config.yaml
norm: "layernorm"
optimizer: "adam_variant"
lr_head: 0.00712
schedule: "cos"
Each number is 500 + 50 x the weight over its row's rms, rounded and kept within 0 to 999. Layers, rows and columns count from 0. Numbers have three digits each. The size before them is the row's rms in percent of the matrix's.

# k: layer 2 attention key, 512x512, rms 0.0262, rows 332-383, columns 384-511
# q: layer 2 attention query, 512x512, rms 0.0249, rows 333-383, columns 384-511
# v: layer 2 attention value, 512x512, rms 0.0184, rows 320, columns 384-511
# o: layer 2 attention output (transposed), 512x512, rms 0.0179, rows 320, columns 384-511
k332 125:611467491487514504429525495518518480443458477481503497469614457543477466453502445440526579466406475587523521521518461475573517496515429515492522510399387484537515531598466552556433468507496503479434474487470483407530381438563541510493504515460550480449528525533575503447560478541435509500559606491522515542497474466544497602476623389510539515478627488537553452497399498412555439526491
q333 110:530482479531526477482568513479412578537504492529462513472506500516548501506441464437474464481457529395543509538471542498422506485468537532483557553581566508505483486544479510458502543474489404575450560557504483465393587491513559463525542430561453433480475459495464480519548535617492541589510493443468574560501503552483525560467492486561476497453466536616459443427457460514497409615438
k333 107:555548552418476479528522524576512510513522485491471505520495486550605530530446482537520486437512560421526523515504557473470520538460582471437497555516612534519481510468524487476584495509569455598439536554474501547493610429533534427497491508479526401510496462474517532527524525467501495488425395469466490520489520513513517577314508505518523521407495544502470475423485502467452451538496
q334 124:473502508517468429465496507488566489474466548476493477572520520542625554516558503524532491526583499492452557482579518549472541516470519489589490504524605493525496490505513444481530536468470557516376548532407460518509559569425489517504524498560391443592490508514510476563497568526513438564507396559519570461506457483537613484521482547474430414458444610509425481475464465573443564471493
k334 126:425500572442478535422465500413503572488476534453471451573495522483516572490454519555485468513613593417488477487489554549418481486477492529515480503523628448559497504435533505559561564503562542496513551548472519487490597568422395565479510553532465509547495521424493500532477489530543500497444396481493470493480523594452555497381414580536498465420324508466313548528508494597449545497487
q335 115:507495504485440474544438514479586439541509544515508488505442503482519497465519497561493521453567500531491504473549474526520561536519492486448491494564476499445486535524521488523469515480477580511526430479493514595597467504443462455477429530424522564504470488505487540505511542422507476405471486505511434458525478503480577381587438557429450483566507473427476552522528518545439517458530
k335 141:465499492516472552532435460412497509534467523477484466518424499471447437451525483549410441470592515426487401475496509506466513484470500550508486477621539485475525500486508455431471568492515553486621426504521481597509494567399448514492508498439502578496465511412473507469486541495540506468460533514507461530494470525452508357618443567469457441572443415486455547573559512544490543504509
q336 101:515499570434443508483503632438548337521500539474501415521468505536467493545509548532524541457506525471564427496479464442519519561443443578445584463540493533488490562517484529504434457537576600502556463439545552527513484518475458468549526524451550574576422487495477413456538430332559482466466604478575441460565487485483708433494430462551498594511477528313583541446540504591458552473548
k336 089:605528532443477534565474483471526522482536442429465452490376493548397446482371489452484469530431536465566433581470474505550505475391411550474501558491415472488497571578496512470459532460550448514589402509552519500506470521531461495571520517397534513470461520459472521505562482421498469466434546443523447529524471468492500456551531342436493525528457467488570484526547483545547512563569
q337 103:485400597457454530490505556456512451517448569489517418561553483509557493502566597571489561534550533444521442408508462460477474569523500522481555453453472485526476484480516567504479429556541562526532492409494432516594458453436469508563522500446530579532493532479518425442530449446580521487487545541579387524479566515487640412503504490542437585423505551373485486476494486538458507490515
k337 097:593506550414541512469440477452509557515551527464445465528456476521470456437456506448491499556440532469554467601557476471500530473506430471467457582423467416472548588548524564542432472458480446528545424501508470537557468447564482515567527495386520521485522518435449516456497448401525523437514593444517435553544481486541549486551592415495463545491517509461581439517526513454513485626552
q338 107:483517535486517493559463456552474588409576480442521550479534514447500497455468547545523454489560473613432460496543454596523500422490497449589439559393474395590522472426550465497654494443410495457599470426503430519491486508564452512513472542517458456537511578502609583438447541592508446478431429552445495539454504523498367449541538575400483480578516485522458548595497496390561585403487
k338 090:423420478619519462494524535522458465459567514579500582485506502461525543442557529488497490549524435522447582537543405573460499448555503500587512472475509454534490439474488494488524458426458495472490552446510472523474462500520539481440496490598446455582508535579464494472464497549512529539553590557474582483512536522493471379582451596508493460602551551512485499520429538508506518461475
q339 120:440377497555483471446538501410506493540454510464456420639457514541475455502540523510477471531563439384572426433504417521425453485477487561471558365471541512434530433499537543425513487548531424499587563453539498508522474456483601458522533412484457542502479519494458395426540471506527512528506481527478416523496511516379507436556546527552439537544510531513443524424559491507518503475513
k339 106:557519548496495434435491444452492526524591494469474473544397519504439450500466502421538470511467439467553461496593418510530540479426458450428490536489531399452590616580530542542588436489475382484545513448571490577502539475511532451606496458462375472474503482512461481441473480397449512479509441478515459487507443467484527546525501497498448560554479558462495483445574527452511468524483
q340 115:518465535511466500464516640380536434530411532521546437516449493536513439515571522453495522477488482493515454499487484507547457471458492585405561458574417511434494468469581609438376426520596558480523517523531523536545453519435539458486471476437521597494487512519394398465512479363526545444583657415520516442560541507515530472523450499510540596504584473362609506474546561570483492560553
k340 089:576575548480484495524487503435520488526438472446503411465434504507451405532473528438472495463446483518524378492532456517575469474395472552428535521542366457456492506509562547401505463513526540517552431520561472491526460547438504493576508519437519555406488516466492489473509537457478511464485489434520479534504441426524483557534510402392473562411553477436591541545547512488526490571538
q341 104:489518435507628456509492358538452603496482437493470560474599472533497451495492435461468424562436441464512531459507506496455474454540491484577408485457572406560556443449459486523565516476493479482444554498523432500414550549539558472502530438554519482498520568492570498479478553598466483531481450506448553527418403452569451537465484454489488434497507541597454451464502562424571548476419
k341 112:371499502485522439499501522563457489451537506572522561451620504496540537504517535445478461561423487518478574483498485440475494517551521523555507434529636454567513419373462492585497444485535508489471586449530503571484573518534485458485518474584524491553532515526478486480516529516489527514503442509513472469432437538466527530334395556524483527422458547464458530454465529413497541486466
q342 106:509562559428503441491500552513608450427501546494572467535521497476503527567542545536538582543499500558473551485531576486508563550486528495499538586564561513460510566562475476547452468489515647543484468537441570512521488520408433545518487573514461486590550500537520449540521521447479420496443499535559501434500483457459612499474449486538475484443479567398484538536449512581423542434463
k342 128:543508547429503563424462462390503565457457514420487480582501508450405524520461500592479541547547547479502439482478595585433471492540466559479506510514509464480488510527495508608446573491521588497562452538431567405481501533429430593475499594480448513537521538414511471514499451538514472477430569501507476561463468485458530501427493503529506420500364477516355558576450497584515564468498
q343 126:524566474444454528513481470551555473501549475484520559397480467408499492518489469546571459450460528510453519521467575451591548448456494492491494575575523418447565546497490379557481562439432564561462402502519606568554560559458425495506388582485554457500538468496493520570478502421483522501468541475468494495497500490496502502457531437445500394540528474487469526638485475499485494514522
k343 106:518493427510474554509505528565509485482524514429510534501493486458566534472530503606501482400498550476414506468399599483498516446508538548532527465549539502479537453437466399480454565527488630509477430514447535526542547587419443538460438593506532497539525510447472470543448508494501513534480588554480538554475460494465473442527507476538544359551515466494442534548480499542481534445518
q344 112:535561551381497462441492529473581479437454567548524460506542483502502528506472513507543569613539476538520509436593529480553556620531529471485514546472499562465529562543474550480448421520575594494467510534410495504577450492535481477567521587506506448565534551478490474505541531507417417424469482544589486414462471474465541462457530475505473530404484576389519519446439526549456528453474
k344 124:535480516442550523412531422346483508438348531551540476566568508453381486503442487480495571661586466509524437494538527500480519523575503524492527514515502491506492491554499536474424520491565564470515539532369544433493467481522507537509572522508526547532569519404477484469552468567443486484443559535524454505460494488467479469545536459515440524419426487510486541521462498549481563468516
q345 123:474570465494457516595456462653440529495568468438503586415486492414445482475496482547535458484499498606499488509440499517569522395469513452576440581444493401544522521432508421540603517453385484502551436464541485582506490495580452506490400488486485480475506522523565591520448530473507459450417449491436516518523441497499398505500515534389559435564548448526525530626528469385553529457459
k345 106:408430404611485532588512538600468445491547508524513551470473504464509529463558503554471475544489459548461532533439494488493523445523546493608516440482557491523454422436459427440472483456460537491488500481520501564523447507522510481437457487549498476548515531590456490521470527471541508535516547549491563504532500503472479395597465585476564435586559520540570473510474486503504499471448
q346 108:450497580553521532537430567513500471475474460464447471521514528511483448494579557474494518518542533527471494487548400515445405549564480466531493441460476524587441502476528548567605434536463531421610476442521445452425475479524469553414586526510495549515476513518603486435462375411543476462466495558527464526554536541579515535546442494475549511442496471411627438525498557500488575476489
k346 100:473499520556522499529431527526485457507480426507432502501412503544432472473509537386529509623464516550511533553550428492523418518512432446548496502423401479519492535598504522584515480466445449474543488482574478444509410431558500507479507502485488500459520532568509540482492447428527496479521502467498485524537601531548478541617523471439518520477584452536589384517504509485542496544505
q347 098:497499510439399494446517551469583390438525553477494445535457478494470534524534565533526543496559463515468487504495542464542572504505527529446516471545495553390484500622508480494414484527557564526551416477493614522602493500463507522499520580463452503479551478508439483530513495414496519414475482502538481447506522493413577471467513562515483492513532426421426580544517443618445555528547
k347 124:618466502443479547386504464382511530479457515415485435578448490507470482516516432545490499436595478454475411480465574522504540454507469551434534498488500477399476522633507502489452553550522534488569407473459533430496551550421498579483552569467427531454522516421493501477467473498500507481485554502495499530458459482489511508592519490568532426627461377531373528550551488665528579511498
q348 103:426513507531626449497503424513430555516479449493550485478529479546466439575479417448507486533438490523543538487438458455399458458495468493525460552503538441550528491463492507572504459542503468497511571581612480447373496483536501539455536426560589546502479526524536494435550458495455434474507559471469526554539452511566436585457510478534553493425527542525566464379508534372560481516424
k348 112:435521540528544451599542475631485438483532465562573537452537523515436475593509504434533500585426449579529552543512378434503472503474514473505488553525502503533498484472528476585477416497461465525465510532613510480491445470591522470548499446551578500496481481607504495474593496469414453447466482480528462505510466474529470590426531484454481559345536576463627533472444479336534488486485
q349 108:545370469603472517478513530499437550501504466501523514561419520513497475501577430455477450444570475439465500542443502527444549466483496527487527416567496499426489442462534476427475587519445430504495537507432480474508547513427583472521495427520483479496529486500480479512546520537488596617595546533490522502505578570419483445495536557457500506537506485665418479530511448518542434586564
k349 109:518516530498429480478464543569450545520603465461521464507442491494552496522553411511531442319512481525511529392477538556507569501450499458476471516552505473480562584433515499541595504548427466529479483467501431527499602539416504486589479485514456409509493494500570489538461529427496519533564388493538539468489474496505574515426511638496543498492531563507409498409480456502490425524472
q350 112:496476494559522520468512526547355488497532473479447528512498519499501533540530467401491433506500504474458525585427487472489489432478469552514552440480590472525486402500509481480550550479490439517468494536568491391382582531499530511493560457530494461464510466504501428513495483587483587546527506465464594536537477489489529605412570478472538514457478484623471444540467467494485441607466
k350 108:523501548477470504488484592649454485476565480408471464505492477571591563522485458470528469429456535513511545521449503490524515462443488504483520520394559491544534509455529489541578524506528446537449501538567489428516595492480464447532482548477483383467508488496509506548503553474499510468526407451498536506504490518509555625325598518504617515446534514521476456426466497420493438565494
q351 111:460414507546479581555462575493500443556488491497574506478537516445492406513501505487447490419475542458533447486408493453520450520469491571402613469547441473485497422453517564490491450528495558470610516452593541538510463453431502464489476499421626606422487473576469453402499442381492539480523605422486442538532550530516493488506477496510547621529587478420580493514545549464514461569514
k351 096:558531474540511486587439490547546453543583483441500503443471534486474397466460486431494446407360497498563497527494440493553528539415463487459519503492380501468516491527523531455467422475425485518563432485586497541510419496471518445544455512418572502427508504565520518453480528394414494461536549457516512550529435459539490534524560409415497585479621507512638463516501528371526434600542
q352 118:431498525510434509583452491578518461486503466482462514521491531442450461488555530614494505505566501574500478468509430547521506470489451482608525459434521449509479439422552471572648502512395504494550470397505438530510458518519473526505474558498420499487463557491651477443502511488523434458431413610483432507515470472469461437482510575351487458532526492445480583580510439478466573382516
k352 107:389468465586503504475447486466465452515560498535470477508450466441426484423582494543499470522511534525480516497496480510438534461485429519608511474471605412499546507504494466593580485464438433494501538423565412514502440520532491542497478504522403452496481571531494497476453460424554511525550502549508518505553485524473501429543460644464562420588530567508445485461507499505504526494447
q353 122:507436497582516441471528555418501572462436536484542438580494473586530451462528504468509499577513392504474464490552445574442449521518515502489439439494436537518498462502517631408472452522554460410512631520466452425502450473494540535522539462507430512559504551500469499429533513545548467529596536533530526495487515532482430444507531532572487590482512545523518464353511517521564531518511
k353 126:514530536520528401434506471414481527493484499587552508512493502485492470514519530398559543538475383543522491498582385586510492510528514452477457517530391442512482518545496638510551405483494474447506563466483499466466508494471513494571552446553421489533496478510531514445519475484488524501575444482572526458505495481491517525470459532509411623403474570438490500423514497512494524489474
q354 106:484482500469454489477497522454671422455553515498518452543461530483508488531580567580473505496582479461507482455555513508429542519488543478478546494553488537410527532592498425527452521565471556502515437451416537578610489506420506467533477564468499510525511421501518488506511480426491445514493450559529396431522483437403571430500458567556415477558491539375471538479498521613442553456537
k354 110:525502497488485533426484451390557547475566499498476467513426525441430502485515483559467435465602508405491435436498579527432518470512492498485486483625507435416513561622506450572489565509459484456594448463418518545499562553415483525482506542473468534514494467449546525488454443442465498514488487527515450454504467455420521429527454572518418443582386483484428528529501508626500575490504
q355 120:540542474434481480531517438581451572450523484516547542381594473464563569458457507497542454480463506482442536459523550498542541515471613457557496575491558452545503557432489402497514560464467483548427528541474482525520609561498484471572487533526501435520550521534527559591500553608488495558461411498503542546390558554457483470476509459418462446466463511651407503656423440473492472486511
k355 095:516439441450486489484522551517496530458533526536542517507610465470684619409509500578495471440497518490431597463486574542460535522570584496497519461435561530526493468434471448539477515510484611520418559505352485499501540505457554513456509558516560470565515521515482482543430475521545497538497515529492544491473523536489559401466492547558520406496474561532391506472392497555430474466499
q356 105:528461483401479458499520408533538492440536501487519535489538499433557506523462537572502537474547539552489544458531536497509529553505481447573535480513496483488538520477487458508503498542442592518487406502436476567603492451435552509564460523464607527560554485491547513565534544448444412531474478537542416457468490402537587466471509475506403449478443599424400517462465464483449445392511
k356 107:513482505453484509470492456450462526480611510498494540484543529457479510530501504565457462499551515499451489458503537510426506510537469478507501455552600471537529551461519475546463543519506555488581461485458494588488558523466508553494504525507583556595554517428499488490481491472465503524497567513506467493463434462453546442403433472522410436483385515488462554516428492419451465436525
q357 130:544493509475449534480501448567378491498478433496462558479468495485448567493479474514512473511511541483431510608448486478571490454517469534528395410398557505570452440497513444439505586490523392482489508489544513405428499535545505517451521479533460492441550547442532531510482486563517584510548516519469551504463525512471479565462613468419582474506472411614481505623503389480518502560524
k357 132:515467484464448502453506559631466456513468499448520514524510471553628588504533416545524520436510574539491563524462507461532524485458488507536504484347560528568499530449500484508482537553533427487408505487520473458510520499561515479460504464502473409474512527507529495526492519495575516511568513499466546497502596545570511564501607503513677486559569482532532471428505441508490476537474
q358 105:455479492448571506472496388524442595505455460505455520544521505569431455497402467529474563528523503478517467507522491470479401496547521473512491410384526429597506479436498512480551512526584504472528529483553363468396474518557542452497520459553462513525451520429552480415551464601475443476468454550513410575511448402510479560462511468539519508448442496517503494438537548378516508385464
k358 123:409497528511550472450512433543461482493515477565507530452534520587378464523463527467552524587480483535536517535558470389536492512472508471535484495476602419610542590493479489510504467497557422489449556475604421533473452508643532434503507430540492487507496495508477504436585512512494470510471448494490402482516496495522497613401518432510477561457513543442599499448498502338537494471466
q359 115:518413479446471558553469439562503485481646493510429595495540544414514544503497489519484524458491531519417597535423520477559530466491470497572505431487490508480486518496456411508556500491353504520480365444437515525554471520439485546521431563468597439446567498496516468551497517489442526545465542590500456526452469452590538530490566497427486411467547519494406491622465465445483470429462
k359 111:420454479492488560522470499525473518514615502475454515498548495472488522474500456565433526443497561522459546530444596505460508458543468534555478443527560539547520557422481450555470524519434526480513428461474510550510506547470443573460470547522557472487529511470509455525495494537492543536554619537490515518437422499468531495456495565534537366514512491543425532534480502429479478431462
q360 106:494433447444492443443500493435587538513518551486450545587459501454493528444395545576453585557530427415555455518530523569532422525459525475517487492404433539450608574489536511497482392512489504509503481431371520495571434501533549506533442567511510410566530492447473547504526534542490440527461488622504420523471523359427477415489538496593426464492492579438422521376483498528507553429456
k360 095:545486438477513464415467443328505534557522503495463531534498535404386498505489542584463569569582440447499419527547550519501401491551518498475454493539509499481570575492488537484505421499485505469544513417413518516472498525511565530496476492545484510582547480391478530481468433574515527521476569555480526516482495411424504440453439487564392478522415543449392523481492523513508567417469
q361 118:448445480503501563520463438554436562503492466479559526464492512491470362493481512512498406425459469475468451545441490512510463432471521538504538482484515396536557433433516468498567518501548477464574527455574474535481510458530489429503487468467555554476471497518555527402529459542491487497484539503409450566547500447452367458429548497458572560595479464549501523505578514407577490486467
k361 112:468473465556501452559515442590483474489642496553530557435464512518508452501524560446557408452375410528476612536524463465545514464457509501513515484436476460485538471503453473500473412461528440481467527457562482550505442485550537390528487463504506448478500483644487529425502523456408485518560507537487545477569445394527471459509540469437541525581578565512588468449485481401550470526461
q362 126:536526535461540525537452424592429506454514509517500559447616557468542473576550443478525457431480534546432554546487486506518518471518459484613510494520586423577508503484473407516617539472384546536368452478471416491437565567455432500501527511554540472501464496486590478511497534544443505533449427530470555498527463487595547581436503474358550399408500509531509494561432474399489462455486
k362 140:377478524476477544521437530621475476470526529483483508488570500522538554476503487525501437448489625519484533522443557444436519468502468516567512479467644474614515501421473437564489544494541551548413533534502447503515536517532396472448474549503574396534471539468505487555521513532533491499488509511453483511488495595508519513350502556451594418380480470552470530501398494392492477526507
q363 103:458516525483479502477502491501681438506559518519444513534466534459479574506515473609467568457557494486492494567509519539528504541559476454491444515528479577429521518617507420610480461507442556553417398457406517513542453552504519484518467575527481418460493451468532437523472493442490493452429479573542446482545492421497550490536491544590474417512522469429453538463485496592415542442527
k363 117:436485514494494579416471448433561545514424495514491536508475540428414529468503435601441554436639525447475374514483614490445456491577475500516456496629509503450501499609508431575483533503462515480470466497468490475478505493515502508464497482558439497480487505382520472479500492590544521516455596537454464524461522507469464483559470522568520430564449419510351512551566534607527564449498
q364 101:513536518411462518472476577468600367464482586503514481529489507476488509506510535566550561486550502549456486461535558492591578553509528474471533505506516530441515536577547520505494481531535593567483423495427551550595456473437476498498518565521474538524529478481467464499496523474484456440439505548562478430485473460472636485448472540446493484485510496356531559509479506581414540446516
k364 127:574502501447503577428457461329522464472438518414431458563477495498444462433451477569505484459598565447504378504484560518477530465444455568479517523473538462491515521585507543482481588475550498501573402511483514451509424518477441569465527574437482545474508541359526485484488480569542476483439592510488466533472459505464535437538553517473486444573458415519468558554505492602545550521528
q365 107:477562588512451560535489569453480435565490513505511457483477492538482451528529490514510544466483508616561483538525434497559520487478471512490529544504432495514471490499529589558519448513511559483540469455509434536511400479524418491482475522475539564499444528512548517415477481363510447390453551481520467505586462543567494495538483514432569561534549445344659522471525547473507512528498
k365 091:499511486571500551581506511460497444551425454523502471507434460571451430484486522440503495591441492550572468584553428503576524503418447519548511538490420473495461452558516514448447504459502467536489448550541443520537329456555495479515475453449514514453469499544530506466519536489490453460483556487472486540577536497569375474679569475371513514541579451508632449483538519467561517545540
q366 111:486469587477438583495501584479496449482459541465464422507490445512471484460506542517496548510524535512532424497474396483514461495492475553426561431462438524479494476510546606466476383562544515471632481494591507492522387404508483465523475537425538610452512536527482426423514413446540487389498558468478403516533553560454489473525540494500517567516541445408542493494560500486505504488484
k366 101:584497494523513530495507483485505480490471498494493456503435475549444412481470471401533550554451453535529444606528418493582491487454452457454537528419408469457508536603534541438480422482433462510554437496549477492476405455554512469555491464445481535398550510556436482433524486453457509453517567473482482537587504447543451541659557403454460550567590468499631412492558501473539490535502
q367 120:484609532550536406440488542434547518472572538510513545523503559516536539531585483433529460503529479583510536527571501538386589509498492382540483620536559553506468551628457479570521461447395496466410473594405497456475522491540489564473517459557413413567495440467525502527516518487466470511482418519501571434568427527573477591586464578522513460445464547506565464399448540561520531533517
k367 129:400510558516522489489491517424491524482467506565508514529506533492474549590527525495504549577653501472482487452491606527402474516532524479541508482601571546510423415539505486551536548476503534471496543551492509421479554489464429560456505455572465513550482489467526501539544495580521510511425397523502487440508593560467473538554443619514500486449394438490416514564491508644500554445492
q368 087:475436470525459478511453525489599564436612494480450492534432491563482547425547490452528527579571389573469462521524457616442500449470517435562413489427444591474523542476551500437523500460413428462503525537419423518592435428555534572518476452468374447520568510517442542487470521542538462484566427599485536455490459562500380416627532550528457432518492554571369493401524430531520533493565
k368 084:428467518540478493441499511427507539505547494572516532514505510439470529512545475485533579570582376552450484464506479597462472462551535478575453457576452536518517502474558508493604506478415506463516537469476473497497544446452510569520524445601410500547536478544480501497451497579507515507535442560510590402469490534486489436571356630562432443483423544485352513445539495621440512419465
q369 102:465467551400470503496519552458596424484483550522466483519457476496477537495490606561491593490541511464506456464493527504526512592508534492434540448475487615470512503517506513516487379523552575541538441447480527514560444471469541523539497531455540522554487477483497430474555428473494455510437517574562390494465575413486605456462494464616477504476475523318486491452535505606387535422507
k369 104:584514520422546530450466438352542541520503494455435480476421491498390452480432527484501548541515527430534400591528574512482484492481438514412485528463476532473553578622514522574436468456533446478607467470500502503494451466556502582509505516416508558506538498399480521457511420467478507502468616489477447555488519415521488501523541376555477485542456419481520473544584517529501531509535
q370 089:479473563453408537474518575426500386522500564463495448499423536474481518551525531541491454422561542428514422532503439471470559595495496558467553435522528512482450459583482490547500437567566590527559454460520537519504499435432478449520523528496524470545439470495550398494598396398573487523472526525500455474602529470401584453459517491487469582483462472367521553498492518569427521445553
k370 093:602519490464493514495469455433485496509549529369416430509336482537449496512440477473534406458448511407557444538507520442533543523387437469461468532403476418440544583642496479538489498466557418523536449507576494528507496438549467491566504510417462389454468519506496514519567464380536464480503505471472492519591496474523484484571601450453534519570496454549538459479541525520515485534534
q371 105:512442434514545510501523451481392611569568450475511553531434429507500478484407461444472505548449496397546517515477486488499484467483525487453481466458476511495471470490503559433423544475523394514556543571545496448479502479568520529490488472487487465427511502472431544517550531568489512501568546428453489529478514520448362520487493471557506567563493437625491508420514517415543410599484
k371 130:560506445534514408530551485588478488533569489517574560493555505507576482558574459480529550487495418505488565446534399469563535544498584434478494502525514586478476505454530536407493454566403467525456509492504507527478494485527596503532495429562494501465498440555525516502527540484459495502553479504499545432506493464530479557456488511514517607525575569461643507427495526426499426455478
q372 130:464392484494431564542498568535563501501570465456489484499431475433486515428522574619457473465566544440524470417451432501438443526495490490430544426482440511470495511449510500565551496528468509470670475416589552620616494435501520489507465535398477535468501462567540530502479406437600528527455486527462303553516602496425450453552470547521448511593481470468407480557562480509498486466519
k372 112:559486441540535473486479502538544560544682491473464517452387491499463477448535499545479445514466463496465570500524494515515469507481456432495465501484427516416529579585462497551508443486396443470570501389561502638535492508497551515523450505456409551450522485657479542479452470393517553520561534539490488484558507442476485445654484495499454451660562538510565375511552503521474423485471
q373 102:518531468583462445515470539473535455486493541491524443525473493487573569431558526519498463466568434532513534482529501565484585520458457463517562589571472569428480610517499501495417552437417540527459505555434500564655547480433507477533442516474413489548524500512433543596450576481521491499554455456540546400458494553520528387613488561404455468563529536546446518491478458607524478539516
k373 110:487526521528467516512492503466513551515443530477501426539468516439530535486519494604405454459665501487470453465464512598473537500507502524495530502584533540484480480435511494435549566481476589542562487530470484533520610540325468527506475536505461590566467510426482484563443536512541493497479412510536517463454506550446508355575417589457488472474433477509403539545532478641487509499506
q374 110:452615515502525458551475476537578483478498504492535494442557522472544504527515506577495527491516530613535565421556505513470540573503531418590479593537518451529512604526455441648572490489390622491472463476494470552515535527500451489534422539498533509528494521527599532481486475457461417476385434543516471522555425445558528472522457533478466418444472515423471530512512525505504534381457
k374 124:369514485542509510523476507500491483454459513583499547485522510438470555473505569564466471584523521510477508501500539526454475513568510495584502482545554489508476431539484418574478541472485589465513497506518525510507495485497443497447453537544499544568505535507474486462523451534486498497437536538480462522543472473451488395559461598496472362461411467523416533591495484536501551434504
q375 105:503540545401427541517510486545569407476532543542505522415548485461484547504493513528569529481511516523462496529473539507611559561481546489532517532508549522495517530548489422468526514480519546575431453509405527518588439538524442482563467617543485452491560545484514535606495577522482537423454489524573480468467547498454556493427510476435492453482496482482469541699460436540485525512471
k375 103:519425463454477569430544518475515465496451538473507506536603469497570554443493418579504524422573536481474488523415550555479576499552479562545556464432530516545482484492473449476496596526503596525401459539344506438538411506501511508466511569497504455501526535420507477549472537574546527499503603521504508533483539497498506417519534471555578376581503488555400502526474485589517538518484
q376 107:495492465511518457487549456499372539543425495503521501443563455587568517488483491441503463491440545425505526465552513459425501538432503517494517477590570480569510532404489468451482549481540459507416614562541442494421615517466527484537538417507558523524482538489482494549519541600510527587556484401453533548413463516546549516506476430467458490397457550620512411506500478436502414504469
k376 099:497546514440484482537489494572480511494494517453504483492523465575617557467403502482518442489404598485522537515521518447508517531427515483467498537486575527538544543410549473535467508508579515542488536558470479572507601499485464490504492571404576508510515519466477505557504531455525477445506419382503444527458447488519534522377506471479491486343498531532526486441476495333438444547548
q377 103:482592524423491437474493464521586423454522551500542536498555520462498494583552533553554533525584522511449491453556540486530565558542505485537504517554545475465505539572478440575524487519496597533417464490445497555531508484472498490498469549498486530529487454471552458495548492437455441474423437557516482418548416399498624521459467522480480438479478558378468548479492512506423557427471
k377 138:438511557448510564427442434448495513464510523458467533514524518498372509538444505530515461554580605412499372494500600441425517483483484547528497497545647412521540510578494454587453564478612485500522478519498499523495542519523430536477509548472522519516490533375545493476522449516515500493413521501471395543495459523424510500466507506504546403510333438512400577578513497494516579513524
q378 115:565475434461539544503554412531389553507485461524503530453580465518541516461443473441499484469437537391480514514455592442504504496485531539465501508533546442500480493451465445434463595501561454575457566538519470528502586563519531469531548510507572428470520532514459532602504542595466559555517491437493530565441552544488484513461545431483510481476462525658458459553440461444505382571459
k378 120:563472424451497496503560538637499510486546517453525509518596484530633551450476480552476450384439574491493587477461531475521555521513551517450506508451562537522498484387502479452455536567538542572388524533392468552552543498525557452480497572462592433495506509516480500561486536498472505526496497484494514510492506483547512508408547475540569460462508555539528502450399497424435417553516
q379 118:449536554510440468513484537575597477446544511460548472451486474464545495503574559603518501505506524573474506471506457523422564501468504374547456587505497493500513624495493422555543526461391508499525511480467441592571531505525432544550427526473550529556512509530595576553491478419476387496467408583521430543521508519442498430504464555412479420455430576507445492535498485496501501404536
k379 127:390482475548493533493515513549524503507571523539520545512443498454483550501507533527508470599457480530463574517467557521456494480526484488543487496495458506470496489542457425587481544470398452491539497477425468534516510506494451538498460529499524530528521511538459501525462463451470475474519486559503487524556526508449504364612453565486489362506372548537430473517453504598459506461489
q380 115:544356547468401571521470578458439449533467524493459440537460502503506502411516524493487542473522520499456493527492441478605460512477467547411560390465394560425465507422553576383455504538526461483576497452476494490593409470454454468551499535448527553479495560491432497513497484424496553484583614516549468470482584574469504367511564504445517588489570468467512507548481463512467448506515
k380 122:581489499468458517522471485461453488587489493439473433500482488500535435419491459491494543448455490555524460506517446531603493510457462486453487517452355492493538595442530537436473503548442477525549449469480447518542436514418508499599522529439519504454504497453499537505471520482479503478575568469528536492491463500523525460557562454442480537487616497513600493478475479431499451540470
q381 127:454503527558567523509470530426522567490463489485496418583555511572489420481486514451479517523498454536525476462550416535449410512527465498506464460446432494570473448462517641512521466525530500377596538462506414468451388448522503539455563471509531555489475511496546502346509452518508480450517568542550492536530496504578431478521481522568540599531550503416582475404532588458573542487496
k381 123:457538516578553458511509496462496485504456456576510514519510525504457438503503564387534546575472398575533520514575367542549452510521475473536469494500377450537468466557507588490527449456458448445513549454552488448469373456574529487526524420534504550475512474571534514383559486535450520476539523505528499490543514455562484527547507503474418633496581498444595484488505509465563503504484
q382 131:483449535408480449518503413550541482528532491523460509516452410493460500484422566575498601582459515491509501502470508492614481523531477480518455475392449558477534565410547493452450464493493527550524456471512480535554389455582561571512438509433590517569521559480522518515522525450496371486517556565497384551440486350521545454394577466465486469480452587406499540498556522445428488402501
k382 144:463471533430533498491512422439477495517564527520517498499529482459392438564460540494466565652460520489503415561500526440525447484495472511509480527496511539532574613432533482485416520485499476504582457457499473550514452531535508604509515506475588521522557512404439506478510499474524475522486587527480405558418479424491523495440536364483419494455407512464580541530533486384469498453477
q383 121:536465509450425607508470528529522440466570498494460587455476462419478550449504529530509559497509551514391485564465518518587446497479498526491476442405462583460472518493502499501521491493464527510561374474489512492584418503484447527487458607444538477477537531482497557566448474458518539457487515567548419477460568471522478468524542496449533414492555424497439496647458451511467500512501
k383 106:544428437529493575458487541482490457527521524438490523496512457469575554412541468558447597457518512520435513506472534565523429474534478547532500433427385602490493499475476473493477514535401593468500441457430449446513368488451551541452451532493501503486545488468500534531431480566558544543556670573507521507476533475551516420618515511529553381615605451574425418514454496514476496470430
v320 111:436503506509458493522521506465497472534522516633522473452425516412511469497495543485478480516479523474473535534546525517473532490515512433505571519499520523487480621519519546490462518319480493584483468464511486522622535484544459494532438536510526454644426492557458538542461465559422496486505452541427568477490461648433513371518539527503465480496478595587519619448489500556441446481537
o320 106:531571512524595509581447466486464522481414452484455506549509548538468456542522426442494458502514410477513522508539555548476486581484594523486489430456470474576437427538443466450554489606587502512519484509552542451357507575465542515422472418525567473388470514358539460449609545507542543470471468497532528465517483398511391549455498497549491546450482449453488497456463497460570505557491